config.yaml
head_dim: 128
norm: "rmsnorm"
rope_base: 10000.0
tie_embeddings: true
init_std_up: 0.0307
beta2: 0.95
final_lr_fraction: 0.0
train_tokens: 355700000
dataset: "wikipedia_en"
Each number is 128 + 24 x the weight over its row's rms, rounded and kept within 0 to 255. Layers, rows and columns count from 0. Numbers have three digits each. The size before them is the row's rms in percent of the matrix's.

# q: layer 3 attention query, 384x384, rms 0.0952, rows 237-255, columns 192-287
# k: layer 3 attention key, 384x384, rms 0.0954, rows 237-255, columns 192-287
# v: layer 3 attention value, 384x384, rms 0.106, rows 128-177, columns 192-287
# o: layer 3 attention output (transposed), 384x384, rms 0.101, rows 128-177, columns 192-287
q237 113:124114129118152117108121108134126115114125112124157093133140095146113108134136173156135147115135123133094147112128105107122106181110137100140123117135114166141100133154107127156110112115137141183148147147112098097114121071105122163159134138134135094161150185118154196103137123122138156119
k237 113:142096146088141188126156157119103150132162128054167141154134103100123170129085140160107152163159112114151150140150130110132128149146126131113123123096176121107122122159151152093143121129151110090106166150099168144138137159113133099109147118117153139136106133139141128085175133140143136123
q238 136:101124121118132113118140152141110155177149125119143136149122101156139090073149124142142120137138140150137160144112101163099126118130120124135171075167098156135153155168150135165133112152096166144159139095144097102143142091139103145100120150088137138149157135093159146144139122132109109130
k238 133:123099107128140122102128103176134085149166120141130111141100147126167131156108116096119130156144144152101125114098152146128114135115150128104167139131148097115097151097157151133138133141117189115158141140134124142108139137142120095112131159081154154078103115133136142122140134142137109109
q239 109:130152159109140165121086107120112135108113111136115111099142096140111170138120127123094136071107111134120162132184156160118142114150129140100116123124120094126101163107073156112131125118141165105108147128119126138124137123135123105137176118152084131139099091076133129136147146094165154165
k239 110:092090168119130141158138113144140126157136071082115112116158128126089114117098162120143140108145151144106095096132127118136114140112197145128109142175089126137153140146123109159153146135142129134128115072118102142121137111096119118148091155187135098109098091122140157122119125122122107103
q240 118:123097075115161140138122120125147151095137116164129121101098136150137097109134121109135140101123142082107115104115107101119150129146169134146119148094127131135144114116171097119123114152129112162137122085119111126133109093168132128155056141144094075132092138131102092146136126125127176115
k240 112:113133112119106090103123151137120155105098125112135152144114130105126115157157138146149161144127103149144149118111110156113124125119128141184154163164091159127101146115135137110144130098110127089076145160108138117135133158128115120150123168131160120161140105114142125090127138173154120178
q241 123:156178156138123185126182110132086154104126134106110087085144079152142138122147115105130158132111136150094141109109116174107174156126150117129149142080154115164151140144136177125134109140124125140130150092063141119147129154152152126109096089119138152132161114107136127102118083103104136150
k241 122:106139172164168113088063128156110088095121136084158097178135135116138118066204111138093097101134102152138133141127093129149128106174104105136115155142161114142114159094102087179128115099124103172158080143109134107124120147120092170120112132121104100127116159162172145095124118092114168134
q242 113:146125137126122161127149091100115123119103130109128212147113084137110117145136134146119120171140138145119095103132142124181075109121122107139113124144175115177152152131140118187128139071136136154087136094093146093090139146103136184138116117180116150145159185158143122096146116118160125115
k242 106:074173123124159149075134142127117079092108150102120159126135163139119177157154130104127113127163125140127081092122117096111158118115163122126132166149151164129143172141077166107114108121118148102152143165140144127105105123128115104107113154117115122150119102182116111107107133129112114160
q243 114:141136120153132112164132086148119146094165173081123091127117114100156142118127152113159119129095144184153130112122165101047126143147102143126141161182109080110139158147124144130127137078103112125136117110078105137184147118154110127112129134088119095141116108134099109106121086080094147098
k243 111:074142161114137138107120115072130122166106118165147097128154154096115122110130096109071142150137139104140138140155133114166116088117127126150125149145105155089125145096181108131136168127110118134102090122132074135128119087111140110097141146143148124192117090129183125144106128123127144173
q244 116:168125166059115133135132128152135120129170094129089108144124137131131167113177139121117104135141132164127144118136181136133219129113110186125152125145108149102076126132136137145102131079124115124096152108140122116141153093132106125102105132118211122118142147109131126130162131119111120095
k244 113:108176122128154127052099127138092071173118165109126146133104156126111111138100129132110140141122155169174114116142163127162114140123148119149139128145161123128130113087145157090130162125141137139128132120138154122091169097109156172149112136136106140126111119106133101131118128176130129162
q245 115:111091164155157135094142097118154141115116136124134154093137132138093128124124170109146099187109147112152141161111130099109132096105126116150128088136109137139142133123146098086149109105145124129118144151116100154146122167153105112136131177142115139072123090146170136113111146129149130170
k245 110:152123137077109102183103133157128130101124116139151136103131104137101108133106118086123160133129151107148169096130091139123117132099143111175125148109075071158100114131120109108141116126111138120136124099114150106128147140146147106129139110136157130158125131159150174116100189109113140139
q246 119:109095147123115130144099133169122103164147164125105110078159101149127139157119112133147089156120150155075139139127113123090150150143140106092079137105144137074126129079174128111137128160082126102141118128159103148126107111117148142108161136109142125109144132048161130115171153095138112138
k246 122:109151144098168115121122127117062116139084122106132109118132119091121083127117136121114082104134144165114141167141166132137111129157140090113151105071102100109112115109105117156113137108085104180136132126153128160138138117145135124154110154133177115144144129099074121093131132108136113120
q247 114:130118147108116133126133166146084095129135104158128119126094095087172112149156105141127126157148157119123137125140158116111121138143146135136103134108117080166133143120103116103115084099144099148122134121128143150137131165123099124118091102098110118119182190111136138116100156106133164140
k247 112:167111170115131143122126131102095107098115172192107148085151077101092152140161150144135119110155086177152164120116141129145139120120124116142115121084115148133131086153129098125138192091090110150086114117135144130124132170126130104110127104091151153135130106144121147065134107112133174111
q248 106:095134154119133135122135132106136148130139163139098125106113163111124143123159141090146123115134123135106162111069125115137121172143133129176159122151115144143141153155114137067126087137112145158114077130137128106084158159167116126135095160141108123147115167152128128087129125119150132097
k248 100:142164158122101116134134123143170091080118084176119152164146126155105131126167100144137140125136139125115161136125123149164113127190103124132120136133148169099079137123112118116120158137134129055117113107165090089096118131164109099124135116137131094151124168114123098129087074126102105147
q249 117:118129102101103109147144090113124131113105143179122126123112118132140120071084128144103132137130145119155145131153117134097130119127108147123105126116156110137147145124129149133137103122126166120097146111152088171077146150163084151169119143139170146125133145099122098139162128132104090118
k249 123:150096155122122164139106151120127142119157175113112187085118117136130134159138159119119124136103140128127118138100145107134157190147128123083125111129090131159131142131144135118151110127186156141150139111098142131140086165120150101132143126128123097119125118161150125101121099149135165143
q250 112:099161136193137124107118152118147155154088127121129090120139142129124133157103130135078134098120138052142104095171131162132074114109135097107111127133131146111143093089107132136068147120116145111093184159085154175161148108117140138138128140115133121110098112150148095107123110154167149095
k250 107:145151157183068139137116123098193181095118081102124123119136139149064177101179146154146167136108144093099088112146108125124146147099141087120095103186113132145142124103124115155114139140149134115092081101151141148157103115103106134136127072137125132129160150135094110164121150149154115115
q251 113:163155144167134085113144103128072154140099158152109154083105135124139129147087157135149106121108161153113099159142129101148139121160115113121098120098134107179115103138151159138157185117139106157099114142094123143136162169183164134119105114151049095099135115144118136104098084126128127137
k251 109:106136128172160129152145138123126140136129118123118108118118175136114171121137094116160106148168125129146136128087121123120168121136136171108139128196111136109087111143129164168089151138134119145143117141126145124126104127107120111088161118151122131115095118106170174131139126134113150121
q252 119:083161112143141101111136137109120141126107123130141138149164111108100104148141146113126167097109119110119141141135132163101141153132118121128121111177104153167164135067107135122110148104118120144118155145155144130106179118122108154163136136065144123113123141130123137096106150125109151136
k252 114:107096068141116144156122133098142127138099159123142124122146139146146135134140134146138110120188123141171112139080112134113119146107128124126128117123144141186091121146145124168148153096163093109130186111138156148156195141171103122128143165084130128140143129099111194104113149153124151145
q253 111:131120145160109137156117085087143115117147127133117136185073158097096112106143104122139115179128104141150130135128160125154128132090131131164111137139104155095111108158067128165152095123151150145142119108163112114119113158165109120163127103120108167149129112127087140133136089120128110148
k253 104:115177123133109132131144111111110159103131126141125121127106078125143054163180115135119133116151097111152091154167123135089104126105108156153164135121133145133095113171142129099126136154122165144166156100127107118132147129123163131152166138131115101153170105163142144144121162120136166119
q254 106:122160169134130133124114139100113127129125161105120135126118152144101113137108110140101140130179112133091103145096152157093182093086111092120127130171139088096151150127138143098085132123137159146151120132106098134111123124085112111137087154116149121109115127130171108156179120132121121121
k254 106:123098133143179143089114121092107165093135115207118102094122122111140125138159099115133150170112146121162122105153137132155191167141132148108152113134093119130139123127125112105125095132099142137107115168147138098151076117133128144155151160114165149145173131167106142108142138182116132162
q255 113:160151169105155113133118126154130126137112174120125124102124079098172116136094132095154138165082158148108130137131116153162143105136126111140122108106105101127140117152168091064170077177116135122109163165147128114144177147110109095153124132108105130125192119106112172135102115115144135084
k255 107:142150089158132153127120109094108111139169122102137099153121083131163160106136087128158115161061126120113165115138069109133148121139158126124124110086166106087131110099116152110109107113125161142113126114128120140112124164153116091117134101139148120128111133147125060096123167119129085124
v128 097:113086129160154108157121120154136108098167144179129132117101137141120141159086135125136131081125132114120098150147143132138140123123142136117114137128131187072165121128131161136129127099125093113139102134114144113105061123144118082113127106121105145106126123109131160104112129104154116152
o128 093:146158112132101121144106167099132068082154112165155135147169158164159130131081169134129168144118118139159105134132152121126113116126155112095112148150116094148177121121121142130184108123167111126089140144120141124094153106132152133145115155125144141102118099120147078158160106102129114126
v129 100:112159140110126128126142123123143163157127099111135145124110121129108126158178119120124107077143167130091138112113164159115076107103108123116146130151150181156156139130128135109131082142093133175117116152132130154081118133142163119144130111181113155156123133133115110090107135129132145048
o129 097:131126151136126134143144092119136156163129102133105117073092084126129124112133085128109110106130148080126118099112116177124100113121144125140146121134151136120120085136072080132126092093100116135091100125141137162105103161186130077138123136076135141127148161110099085148147145085142082075
v130 090:116151113119130097106078074121109085136118081143099162158162123172140117139097114154100121135172081165150098111160092106141105152139105135120135162134146118156096107105136113125123148153102136097130128135099144153097140114155121153080136131147096077121168119150102120124136161166141131148
o130 091:111083101136076141126169146118137102100141135154153123135093210093118131101139148119152118122140138135131153152167125108140095101120112181133133109138117155131101116137132137143116193113130114136116131134137108128120112088116108117097134116119076142142149131184141097141124115174147141082
v131 096:110168110114175160114116142146133126110123135051168111169164165126121143078104130120072106158170152106123087135182110106151115128114105105132120167147187111153147126139103151143123144166134107142133097088155113128145122155118110145163140114090134144110096151100127101098093133123140175049
o131 094:108140111148161114128101096131149151122160083162101130078129088124125125128138126146127152139129124170191119095145114155116164114120188109089121114143099152159134161119143113150095126137140095151147137125119155124146171147167118123179121111112123143137129128128154146147151163117134127145
v132 104:093128150104132118132128065167135115135128152121141106086124134107135132135131122108140141093065087141140157093099127116120113153188159147114127115112155124110138133169144105116189148104108100132112126143146128120084086134128106103160126129108165096146167105125127090123174122075130157162
o132 105:109150128084091154102120155133110143184105137142141094145128126133175102088150121138083114158150139127129106120123138099155143125119132130096127110114115142092162117088114141152157122127094102095170126124130143147166107150131120155142131175096117143162100102133169125198133112146122175137
v133 099:129116106158112159130112146138118118067108112106135135127137113102168128105122125119096124127132122137108082161121132117165106136084104146119108133113115156088118131136127144156134120110089121140114153128125146158184126155103091139128132141144131099140149129115136116109144079176156118140
o133 095:134113115150128146102135144132128156118127141159091153111105131098104173103133167102172139102092101135058133161129137149159095178151094137076131129166089144147091143189138138125166123157128133092142158120126152135096128128149127135164138136137131091140173105100098086121130147145083097116
v134 100:094118135104088150128120117114126153135141146146164067132112149137124111140106120104109115131085136143149144123160136097111089152079125078110171133126119149119140174091124123151105153114138108155129102125161099132122126127140128165127095132117100190080098125116134103133116172163087101153
o134 096:140059144145073108098142124113128197149137074119158154048127095172147150140113128107075130158110144089170130112114110177083116152106149129108136142157145090129128072139135108094119128066147115111161158129148102159134142103144106159147152099157113088088112119179130138127150133115193077142
v135 098:120136165132110114104134127161116108113140118135133149085118094118113119136141127092099113105162139141153118117103143178081073152134140114151102151088136151139126152127133136168117133054102144123067141127127124122117136135163152135115099128092163106124154137099170126130185151092095159143
o135 093:148109124137149175116137141112118096073122115097142094116154133130126146127136126112135112112094156110152141139099169146173118178094089091100120137114106105151126162088159098150177103146115119156119116110104109105134093109167145164139146111133101129117144120130121148125140125114139165144
v136 099:163117150101085129114141134137102119131127151107170139101098148129137146103136093135114145126096116141099136132124150146136122170102113130119095116120096098144084110148110132126150064141123134143125077101142128084112131113186105135113172107156116124158164115134158168099079135163067177093
o136 094:141166103135142134106126116138133122144167125078121141129142082117127088124101114148099086102167114112160134144152085060117115119125115092160131145120129142102100134142100128129135127126165170128135122086153144129135122142162125098110112124128121119097100104124125096133165105179150073112
v137 099:110146125102143138127158124118119121097151135113125155117145118143148109109146144150172099158113133162138146126103102103126198150101125129157110131133143119124146088124102113090134102138152147100111127186139123136094102136122135119107089108126116133108124120104113151134127113118122159123
o137 095:143113167185112095137109128106130105124134124119120138097127101146110178108097067131139136149138139112165113186122121126112163138158116140096150133101087183118103139090064100128128169143176145139140114134165095142131166139105169127152128082124163140125144192087115097133168161111102128152
v138 099:155130158133109116143119105118160111156147115097166124154166144088159155116110120135151117143130108138137128113093109093099109103159177111122142127071144123101122128153089160099132088176113121119153096111097105122127151113119146091075147149099136136143121112086064145135142119120122135090
o138 099:124135165144140116125119062112085134160146155130145108152144127138126130137132164181125113162145172139148143151120134128096077116125149121165087118105117092110118135156113118133099113133138105156110105115092117140140137135137112099081104110108121145131087160089131097095165149115141131124
v139 102:145115175089127122163114127138109112145083135127156158099153156117138155124100098128136149079107142133090142132132147176132137155139097133125137152124104170142152157141125125166084131153133138131142130146154154071128090117119158107144122138138127118105100124151134150168101130116113127136
o139 101:139148139147125146165133125155101100086184134109172142158133110171121136136130112126150155117082122110121136132134075134147144155131110166109109114100135118188150124085125149129116067108079110082129077143104126142125125076152128104136118131105086128104119120120115124134146139123117095155
v140 100:119163160136119144130122118110113145125120111142135073115079122115172118110114145076159131113142130161171142144139108104099178127138119154130140160064138124161162130177118116116130178101108113092108118107101117144120108100176136108151099153123128127112116143131098155146132098112102107145
o140 094:120086136157142130090155116208158136127137140133159147108108173165108132162116117158139118145121145124165143122074154098097120133129142135120140158101111133130146128158132095171156151090158104129106143125140098125110138175114108127111097166137102113126098082129105113105121136121162120117
v141 108:137126127146115103151154158114162141097099122128118143096124147126096108138127140141117139119123164138117165106110144099147128120122119081145121115116081100141143112079089116099139107123181152101102137122132110136137142093113106111142110150120158108131079123167131089104112126133133132132
o141 102:105136157159132158152136163086134146111128149150084139138121164130131110116128083116149138158128100125122164100158113151126126137098162117158147105117088126122137126098104122080079098160140120103117114142148100134152109120148121138149134174142124150126138103134109153139120158111134157145
v142 094:099105119112107106165154119106076133127128172126156110152164138190091130122137097135119128124141161152127094150129101120093107127122139104085179156131169135154184089130128143125066158108110117088130106118075147108117123106221110150115144113130152137091134146156122114086099120125155136122
o142 090:167139121138120154160157130159114130109144089157110089131137107190146086103085110119153164140120112107196136128105119151102109086161098094112113111133132120119123125081171085155091105152107134138162159082135110133122144103149114110148105125135112140125132148160081142132156121132146114134
v143 101:136162150154094133132136087132135187115125125122128124084097121073144126099139093132117143136109115088102155157107144131145141136098093126149131118092105146153120129105123156143137129140109102118135100151146109154151116092115130074131118128087080074146147157135156083111124137132110143111
o143 101:111098135150132114127165085114132120131156116152124113145107084117081099145184146151121177146126160135127143163126138096135125152137134124156158127140094204156167097153127144142110134128130111128109075103123112128178089142166085113101153124134121149128124140118098146133141131109126156068
v144 097:105099152144136074134135132116153150132152125126155129157182136125117100124122110161140151101108138191101138144166103135099127153102129097115143114115109130154118134118138154141130174138111131170134167158128123130118113124097125125139164082141162162106129125099114122103156152135159145106
o144 098:150104139105180083132132089112089082134163093120134098103120154108114105104073107092125128130100146128156136157137118127138127104108185121089133135149080140143150095082144121151073140098131118142091153135148091138084114097106137108147129111167130149125100155162117111128169175129126115114
v145 097:132145121163143100107135133117128123159120147150147119155117120124134137138129101115144121160124155145182120103119137146066136095121114118141165197160170108145133130171100151145125114124162140102156129141100137099131163151135112118138122114127135101101097154156097103140136115083092148116
o145 096:148092103123102112066102148098102069098109155112127140117119145101097139125167141117123139125134123142186112100096077132122142158131108103094155137101136087105125120120141167094153100155145144180112110137134129143096152121149062099139128122129105109124146148130148136143094160129148118138
v146 099:124148112114135188127167119101108118109152123110124125129106125118134141142161126108124155169123143078123153176116081100132124144127112109144136157132149094128138128120117101074126140109103131110185176063136157125158126089103123129117132141163083171131191102121120127164151114107120094117
o146 099:080135115108112160115150156102133124106131146146137118152084106137127140144129137115115179109115138137053145111133139130163121151129123122169115113158100109131170117129104141146168121117197134170169097121151171122083111133126111133136082099094148143171117124090105136119055150132096137119
v147 103:115131116113138139136129095134109107148148139093124140128133076122125147120145084160138137121164176100143127117105104125103141142165166124128114099130133112099090085125083141137127148136091132132161095096161119101104100123151125146139160124112141122120162103102156115179122124097097106132
o147 099:107113155094131125141115141153107119112126109106126111169116109089107079092117124146108139105149137133110121121129156130150140096113128124145163115110129133111120124145147134142147185121117118137142116128188128136087082138111109141113124070109103122106113152121172114155094154129130146166
v148 102:152158115137168148147111136157131153123140156126148146141119135145164122114105095137138104105132128123131162167141163165068146116117129132151152094126133104158170166123087153126136138167162113124104115138108125152121146162139155105102147113115108152116124129144125135130126182152111085117
o148 100:164131148084132137153131140138127149129089102136146164176117082111142107127108168152155095175129123135089120118142124131141122093158171134178106141126169115137124117122121089114142073111162121123149140109121122115125164150126136129152126130106125156149108125145118117084084130114127150149
v149 101:175121134134157090106138132112204173141166119124134092162136157167108120185166121134094140108101130109122133130137184115103167101149098139085121104127121133117124158131133101129144147120124168086118156130150101118090117093145157109138122138127106142133132099131146098119136130124105120142
o149 096:112141147161121133165147094090116103113146119115114141121121147151147124122136139116185114141104145153139131111162135123125133136100106148115101126129134097088084133124063159165170146144119116097113124182140119100065131184113148140136145163150130124101119169154089120132125091125145140136
v150 100:127128183116069160142116122169162169137118128146121137180111160116139112138098118141173105113133133161112115158118138095110090084173138115092122162159145116139172163092119117118131112094149113089131169107119110092158152163119119147097121141088152086143100100115088106120129133132094123152
o150 094:103122127148152122183149156122112144102129093185136107120142166135118147132120104135113152133131137112157100137144168143168101127136146115134156077136113119157129150131116102126125153128116120110138143131134112106150120123151121129137126122131116123137124167110088134115127082099150113134
v151 100:144135160132161130149144121161108153106114099115139106123123097119096127125108098150087127123099081097139167189124153164130119154174143118083111115137177162113095109130133131166097118090135143113125129115122106123147143084132126158132141137148155107162128125135123120150138133142193124160
o151 098:085136123093144134166148122132115149143103117135160141190117130132147125140167128139146129160124084120112138112075147128141092122125129134117152148129121075111129139125156120138109176117131106116152081101162160125123131116106172151094159125144119125142091054144135118125134108159114134148
v152 099:129105129126134129136123147146122110143118141181124117148093138134119122117124179145132106132114132155131154118156107110137085150148130130160158106129140098103137130162150126145138142136080149114157135119128098112142109125121146084166113159097122128104116144116110169115074160178120137135
o152 096:109114067138153126133127142139146092128115141162112109104118088124141137159130119103129141122131126090134122159168136163122185126136115157119120145161174160152114115145163141143164148159120106103109135154182139161163090102095110132131134080173112049124093123155121172135146142098157129115
v153 094:122119134128107113111140095092180126157150113115144116078151134148142117118105092112095116086114117081144116167111118145123128155126097153137141105111132156107119107139150137128137105121112092135131088096076124102152114124150102161105094092139163114109121105089157115132151148132109123142
o153 092:136113133113138129095102146080079115120120121136168126138105180124089124127166170150118160105120130111133157099173132134129128119099148170162125115151091116137119111110150158140113139162157103125141114131111073100135132148131161115159097099124142131144130109137103102108129138113169155130
v154 093:140130154097112120162140120119151111113054145136134122134129132127102135097146168113142157169109158107089123113147102141157183096106170093106107145160116147185158172179140129099121150121165117131130131102157140155078066111156143097152167133126142153143161144168142172145122150144146122139
o154 090:084117130145139155215124103140147133148113104138133164119142143132082121142120095105105135157108152111158133098118141114152118150111119153154113150151160132134149134141112110111153088141131122080142138149124137121111099129094106117129063165105146135123070139143168158137126130153127114124
v155 110:090129169107145099110126076144117143141119122123135113128155122129150125134079126145133121151116136143114148137140138135115129116102101123088139135090140121150158117125114144099118160133137141122166111106123112146133122086141118111092137138141134109132133185140127088156138152099106124151
o155 100:070113126097129153175158107099096155123161089140145133141129157143135146120095131135135111124124114123130143087125120159118101102122158151137062146175139113121131126142102151156162118088111139148105132127166084106097125093149118109098128142157128169115154170112130170118141148108124111126
v156 097:134150147149118168137158132155106098125116125151183120119131136122148154137136142089128141093145130081114146123146146101133108115114142087117115140101084131095148137056126136148134105131108098111180182130115103108131132139097083147100129120098167115109167116111151123101119179125111122132
o156 096:140194136181106122101161130127150133111103135134137151096113082116111122165116094149118151109147134079124114120123136100146151138139096120111100082126132161136138099105087143131130151124134114135127173121156113136090150133136132199143147159138193134107147119176088111151125124148118089106
v157 103:134128104114108096099123121163108111112124081183147141110135174126167120142102160126123105130138120118104151125126147124125150119113187137128143108076154130119147137156131102103127110090102141097077145098101109121164103142125175090104122124117146138068140111130108147140107132109151131110
o157 103:132124148129098109102148134165106071112146112169152187132144128092104162116126121150110148143106094131149140126160113134186126150110108154144094145113148117116120132119151138130128131104157129090134116166177130149146157113130114146144145148137112084129120130122085122092167136095119170173
v158 096:136152108148107145148116168126079102124115137093118111129145145130139166097143182077112149183144131134132140126143151150156157086158168124110125156099086109123089109159141108176130128165144099068128117090111122109110125110124127116072129122139091099115103153122144153149110132165141121122
o158 093:128129154135144107077114111127106148093155096150134134101133132171098157117141140130135144076139120136135137112117098063099136087112136104119137145107136145109110146121136115136122099128157133106147104117087149139162116130101115147107125084112096123162106115160114119162137124097126131139
v159 092:136102127131134148140137139097113125157138164084090110128169094132125136097115129076123170130111140087105099109154153146099096143101138105123123125102159112177161132115150112099126151146159108098115102152156164143136115110147171121158085117077124099145147142146137173128163141121090159154
o159 086:117091137144152158121144141120137168147137081149147112120115138154145107128105144168135140142139107121133105126128114130126112110093169147128129166120131121151139113119072127166130117111117067123159177145145121141155128147070161158119147155139123147130141126153149108136135113161133122152
v160 094:078071111093165182132091140120139137119114145132155104065163141123113134115101153103115203165122128124098141106127168127186159149172109120155097124135154161151130119149099112124139128085159088085093112133120132134154112154125132146141153150162114125094161084153154119125123116127126188135
o160 092:117122147159137111143167138145101134134126115108151139151125137137143137088113106156160159116093093156153170134174173165156139101087168117146143168090104134142167134144105182125175125071132123152130139133160163085150154132146152106093142144098125150156115153109133092145104140108125146133
v161 090:128123142119166135110138142094148167208140146108123145123108154099115141136189110160115136112127109093143119124109132133121162120115159100111133129080208144163144163142134133179130136127162138111143083065115126090124184153124152124137137100109148143128124141083106153144122080147141124124
o161 090:076160107094148156155124130103114133151134140082126131130130121130097176140146115168174134113128087096171127113174124147090124124116156160096107149137161072107085152135167144084138105128111145096185135093117116147131139173120144105129137113126123137127119136142107127151116123100136135116
v162 098:128133079152146149160117137121101141153099117080115087151101163175133121147132143149121108098160118137184101078140147124133088139177086121114167131081137120114137124115110156132166136180097101125122146088115150127121087133117156155075133107121134108158120156156147083131154093094098153119
o162 093:116139166158114133123099112123170178115105135080094132130102186119148086126181155098117121128135154136160095089126120108121123144107150128120123130104063177165094079166159107102130129134175088140067111149106114137127125108167109084137099162112092140131118127149129103128153102149121130151
v163 097:086122074147143154107109119115143126100135142160111164087144134142147166134141145089152110146150072141148145141080106122144106086114126123140122147127136107100131104117116098141133071145165149130123109142115141120053115128121106133145092103078131140114159097093111101116129158085112110133
o163 094:106181163109089120093141176115118113101135143082120102107089137101143084137153123102123142121173147152101142128127168144132122152120104141106119125126078146118119146113138163135123145100160152094084114129098134091157132134139120129105124131130207131159116139108076184175091139122162123117
v164 101:119147122139110147150142158133152090126122145153156121159124126196143133109109141162101083118130154097112097120129133118144124111127089131125112171128169110136119117133118146126150127094135120134145152105132108130123125099116099096147154104150127073109114099167128108123136104147098116114
o164 096:127203106139126113157143144101101119122073156114145150135149142094113113161161139152101144149123114135128104105148110116118130124139158118114120118175108152101133079150134118197116104112132088105117136155148139143145116129095154139139086126118129123195150143172138166158134109136131124098
v165 096:143115098173132151125134129109139109110179128144118145136159129102130116148094090127063134118135124132116126107151116130110158127098113142136110104155160120152148102126100112145104141115133126105140146097152131145130128143146092142155143119153194193081134087136125100147129103165126135123
o165 095:151144154140071145072113123155157148107129127152137148141112146126167131121137129087098130109169094126117137125108121140152106112115166168125163105140144110090071161098144123093163148150145114123159107128127117137108149086145095132150107109143169113119103109151140128115084155162154111136
v166 094:120118093095143086101138107131139119130114133143094089144138157121115141146105108141117093161103116160097104134090112127142108143140169112116125189154121115072105150138133145142150069066121129112082116089151120157138119134153133108112140146135118126136110071081167101127157127155190105170
o166 090:080096122080151151096127110139127130114146152152113115123109177154145091109123092153109152117114099125121133106105133125124088131151096089129137146189119102108091145100163144061172115136114143085126128168135115101136126118110150160134105113122067059136096157126108126142112131133148133130
v167 095:120150126082126102125113110117128119119126153108151092100138130095139110123118113138124122123152108120146134093148125130151066123115091141122109156131129144140115118106126155146145107145035122136157144133187126178096115128158110143105151113161068129140083131126158094108137125146145151158
o167 095:168086106131121134148121116160170128086133089116131155112099145100114105135127115149069128101155147113099079129135143123086126134114133131135102131132096183142175071143131157134150119090128079143146104149137093140140093099150174071105139133130178144128148174095099129118114107109103125142
v168 092:108148083076128159130145161107094147144130160114175129095105117135157102122144135126129137153126089146155120105107109109106081098145115096123134123074166108095144141118149109146135169092109124125131125133102121127153133105113080101102112154141119138151107096146170145080093106176130131097
o168 090:150076107158158106119137120146194108125147158144124123137125148165105149127104127106125116095173157156199127159175106066111097124125161094153157135091125154102124118077093087154119119070163063143161131131119094147148156160175120170142110138112131135145122142151144127104136137128111126102
v169 096:107093099102061126133147147146139110154114140098170117120117162109159142123100157135139139131168131131135134142124109142095152111131141091100110126148116126122116129128125094151129137123125108115070131137104091168122117134135107142124137130133124102127095126085183111118092093101145107156
o169 094:155123128095179139127126124127136148098130121127066188098154130131098102133106124089118114148109131117135130130122153110076084151134124118109148090092102161103150142111171117124171128132150118115123129092155159087103075109146146097120158145143170111165164122120131139149168127106141087120
v170 095:117137130134125136093119124174126162129098156157108110084145079128140148138099176121138142147120106150179125118116133107145102144102112117155108127146136113178105106152138171116123152104144131125107162106138088147115158093072140109166124123179104150141140134129108136128121123161139099094
o170 095:122108089114118163156120146149158132160141159123093127091137124118127169117124121127091118160130130138108128141133109125135134152129150142138089170156119166143141119127087154148133099090124126130089090171147169158135134100106101142129119138129145132127150128155121129101118131113109120083
v171 093:132129127132138132111158150113160170143161145112164162178118141102138115106136131124137097158117113161116094133095082128109146090099120146146120105098116114164137122130138106151138113156124118119102150147117127124112137102138122132114162121123130106132119146123139154102098159128145157106
o171 091:152183143152164149105140119190095076123104155179177137131117143110091120135155112122188138131151127118157149113167124134115140150115110108119115120119135106143085143162137147165149082159134100133152142149121126141100137179131139129164131119110185154121100142140119151093124099103146104151
v172 097:096097130136123081063193167131105129102112153120112143103093130101140173093129107109170141123158115085134137184132139140124129156125135132134111160134159098136094175120124114140135106115107121111115097106127123126117148159113131172121124116167124161110145118125121117120149140101137155114
o172 093:128134170096126119100115154118118087170100147103158164127121092132130124122160103118177196146163086079126125152124120131117133124137095123094099125146136134147142115082121119109151094099101124138148085146150142155095142128145140093109127137107130130127145145116114118115141125092115118101
v173 106:139133114106100147128148114146141176148117148126106130132099119159126106136121140102141133132117110118146112178157150110099144129139054094134137066148134114143122094055161151155127153133100103138143117148165068134138118155131113171079167153111153169105134128119137111112133101151114145153
o173 106:095097156111107110124109133122157159161113117163101137135114136097106182116128126129092126129145122154125102136129164072103096103159121130117131133185128146085148109125119113170101136104130095139110108123117139108145114134145134102125159111163155171122103121152109144106142123125129161125
v174 100:154114084103163151141142111111119123127153118124118121184117121152118154187150150142117103110187118133171116090084123119152156149125163151136138120144084125132102188146109067150140175103115118116156131150097099132114160155128144125140125157121143173134126162131142166175132140125160134101
o174 099:155050149134145157123135116111167133106080132146092153099136157117131124105141141153131122156174163137154160154155124149142098148156113126144116116117133098088074154083134150105112108140106106179113117136084144126149129134103159124092128121096155119135092137134146105137153147071130110132
v175 101:121128077128135143130123111124146135101112105145088142143117104139169140134150168131148167155126128165164152109135112113116135177132099144079127133105142123125114080108089144146140186114125140142138098070077111192147116140151112144098144114175164115122144118132116100152149143092142110058
o175 100:107135118120121164158105141129147125131192136109150110132120170136137115120145096097155121121121072161151173105126109113126091183163110118124162147113143114101101164146098120126174155129129160139119156136117132136093126078132104115121102160110130132135138117144154117123099154090149153122
v176 104:128168135131137141095159184148158160136119066131177147119137084144136112096127094135123125132120119176149123121095152138173145171142142155131117141151129126188170113090141125082152141170107099112077131166102117090105119153140093138116117118156175127127158117122129136154161100102109143119
o176 103:128143124106148130137123141150123169126087151095125125170123131122095060077121165115131151136117142149138143092140102115183141124147086122132122152151119121096102131087127138136172094153133117142123130179134116134131095142145138132128107105137144147128104136114085136123155102153114140119
v177 099:159146133102110156120092135136132161195076137137120189138113089120173113108117142108144106139112139084136100167101121126140130121122134119154126114107123158115126101142146107137137108193112161137138133095080128113188129119157130141164132144094128123144151171114121126126170092082092127112
o177 095:123113101150105125141113132098112105148105176071107118141139108109082119099136142156170149093125107150137121150140142123082126118097111155130128116115162107142146191173087148166103148142158104098123153107136140105114118155151154140164140128119110135122138136110161108152136148139119146116